Part of a small language model's weights: rotary positions, embeddings untied during training.
Each number is 200 + 20 x the weight over the matrix's rms, rounded and kept within 0 to 999. Layers, rows and columns count from 0.

# layer 5 MLP up, 128x64, rms 0.128, rows 4-14, columns 0-63
194,190,208,234,210,239,219,196,214,153,171,208,202,188,224,229,189,169,220,174,189,219,206,241,192,190,204,195,190,208,191,224,219,204,201,198,164,185,221,185,223,189,227,217,207,181,205,194,234,194,177,180,187,210,222,224,208,187,195,186,185,191,186,210
211,225,197,193,188,201,207,213,229,191,202,212,216,208,201,223,194,197,204,219,217,180,223,199,206,158,212,175,187,187,204,172,221,204,204,193,193,204,210,173,211,187,192,200,211,217,238,178,147,182,205,199,193,223,233,180,207,195,198,192,198,195,166,195
180,196,240,173,206,195,210,201,216,170,204,204,213,154,188,214,187,211,214,181,190,199,210,230,220,171,205,178,205,216,195,247,174,220,200,207,192,178,220,208,267,209,201,216,192,171,216,188,197,207,200,218,253,178,170,179,194,242,171,178,207,214,227,179
211,193,208,188,205,191,208,182,193,185,198,199,163,220,153,202,211,227,179,199,176,190,240,196,204,190,250,216,197,185,160,232,199,215,192,228,179,190,193,193,223,218,217,223,191,174,178,208,206,172,226,159,203,192,189,205,179,196,228,191,187,186,221,199
248,185,244,225,210,206,224,219,219,161,201,186,184,195,185,188,188,203,221,204,194,201,212,215,219,201,207,211,207,193,179,201,234,199,196,205,210,162,186,184,235,215,186,209,184,185,205,178,196,144,207,186,188,219,213,177,182,198,195,200,199,189,179,215
239,212,199,209,246,163,217,180,201,154,191,215,193,166,207,209,196,198,189,214,172,194,188,222,207,174,217,182,165,200,216,206,207,223,190,243,180,221,229,184,191,200,206,195,210,182,228,212,194,217,202,196,203,206,184,239,192,218,220,198,166,181,191,207
248,201,197,200,199,208,222,198,179,177,207,177,204,198,201,249,219,228,179,204,207,199,201,200,198,186,207,197,221,176,197,176,205,205,196,198,213,188,208,226,233,212,230,184,211,181,235,217,199,214,240,203,214,192,225,191,196,210,180,210,185,195,186,190
222,177,206,162,238,185,180,155,186,166,185,184,198,206,183,216,192,216,189,169,230,223,241,222,195,190,218,188,182,212,207,151,181,224,196,220,206,197,218,174,217,186,217,208,189,184,184,238,183,244,197,219,180,219,213,221,175,194,186,187,180,209,225,180
203,210,218,181,234,194,212,198,195,197,172,210,213,197,184,221,186,189,201,200,219,165,243,212,213,177,186,217,214,208,192,197,219,210,179,170,175,181,199,176,250,204,204,199,225,188,207,211,230,174,195,226,190,175,202,172,185,213,183,185,199,192,158,208
190,211,224,246,203,221,203,212,215,175,175,185,206,198,182,214,186,190,198,179,219,188,214,227,229,175,197,156,179,202,167,173,215,204,225,207,202,187,168,186,217,215,189,219,221,190,175,224,195,191,216,216,214,196,208,187,191,200,196,190,204,184,205,174
222,200,228,192,199,194,184,183,200,192,198,161,183,173,195,225,190,176,220,197,181,239,184,219,219,161,205,214,176,232,212,226,195,204,179,229,185,174,213,228,180,199,152,204,212,189,212,215,209,177,213,190,198,228,168,216,203,190,167,227,198,169,204,184
# layer 5 MLP down (transposed), 128x64, rms 0.109, rows 4-14, columns 0-63
195,211,186,215,211,208,212,210,209,188,240,149,200,221,196,172,208,202,213,183,239,172,212,222,189,204,194,232,194,195,172,214,172,216,207,211,157,190,221,201,220,197,213,212,197,178,216,195,180,207,206,198,219,187,202,173,230,164,193,204,204,209,185,212
196,198,190,192,212,183,216,233,155,218,193,205,188,202,206,214,220,190,187,164,182,193,199,199,204,251,174,195,206,195,197,226,208,219,193,225,197,207,220,201,208,199,204,217,200,190,159,183,192,193,200,184,184,205,187,208,210,221,194,192,189,204,199,185
228,164,205,214,169,193,181,179,166,227,189,232,180,199,222,194,213,192,198,205,170,204,202,206,227,244,183,215,167,202,222,222,217,196,220,182,211,156,165,213,219,194,206,230,211,203,187,191,194,199,93,189,195,194,190,174,183,210,190,184,187,227,192,218
199,193,167,193,198,198,190,183,204,181,233,231,216,212,157,202,181,225,179,220,209,198,226,150,188,210,227,183,195,198,196,173,208,212,161,186,201,212,177,198,206,210,184,193,201,203,203,194,193,194,199,172,202,197,187,196,224,177,208,191,189,212,205,188
212,167,215,230,192,218,225,203,201,198,218,188,206,164,188,189,177,188,205,194,177,235,214,168,200,232,195,190,204,201,186,197,180,194,174,207,198,185,179,188,191,193,189,207,173,217,213,183,190,170,223,198,208,193,224,212,204,170,196,199,172,210,207,175
226,213,208,205,197,172,202,164,187,233,206,222,175,184,251,163,207,183,199,176,204,200,234,233,198,215,206,230,208,206,206,215,184,212,198,199,229,215,222,207,186,241,189,180,190,243,205,222,219,204,189,210,186,210,215,187,220,204,195,201,193,197,201,218
205,213,210,216,201,213,195,158,180,200,199,203,212,200,231,231,201,195,180,217,206,203,227,182,173,222,193,186,185,168,178,187,196,196,181,182,208,212,175,211,182,171,236,200,205,192,205,181,194,232,188,191,204,216,207,212,221,203,227,193,179,195,183,190
195,173,211,187,228,186,214,227,206,180,240,193,187,187,203,186,198,248,206,183,181,232,253,210,214,229,227,210,183,198,201,204,224,216,183,188,231,219,200,199,148,200,181,183,162,237,198,249,189,228,152,176,182,181,179,160,232,191,196,228,187,194,198,222
204,218,213,174,184,188,223,193,218,218,199,203,240,197,170,202,215,188,183,179,205,216,218,191,183,185,203,183,188,214,194,219,216,195,198,204,176,209,220,172,223,209,192,194,187,199,219,183,216,163,190,210,219,172,196,202,179,213,212,205,156,205,176,197
197,228,183,223,191,204,186,202,166,181,205,183,178,206,181,223,201,181,201,190,228,200,222,181,189,183,182,163,203,184,166,173,185,216,210,211,239,215,177,198,198,205,183,181,212,188,173,217,169,176,225,192,205,209,231,203,185,208,185,193,196,217,195,203
200,215,229,208,193,193,244,197,192,209,163,243,187,200,164,182,198,176,230,171,187,216,214,215,224,210,234,204,175,180,210,216,169,179,204,230,187,230,220,221,187,220,167,211,214,181,224,211,199,209,186,181,189,250,176,201,218,211,184,200,186,252,238,175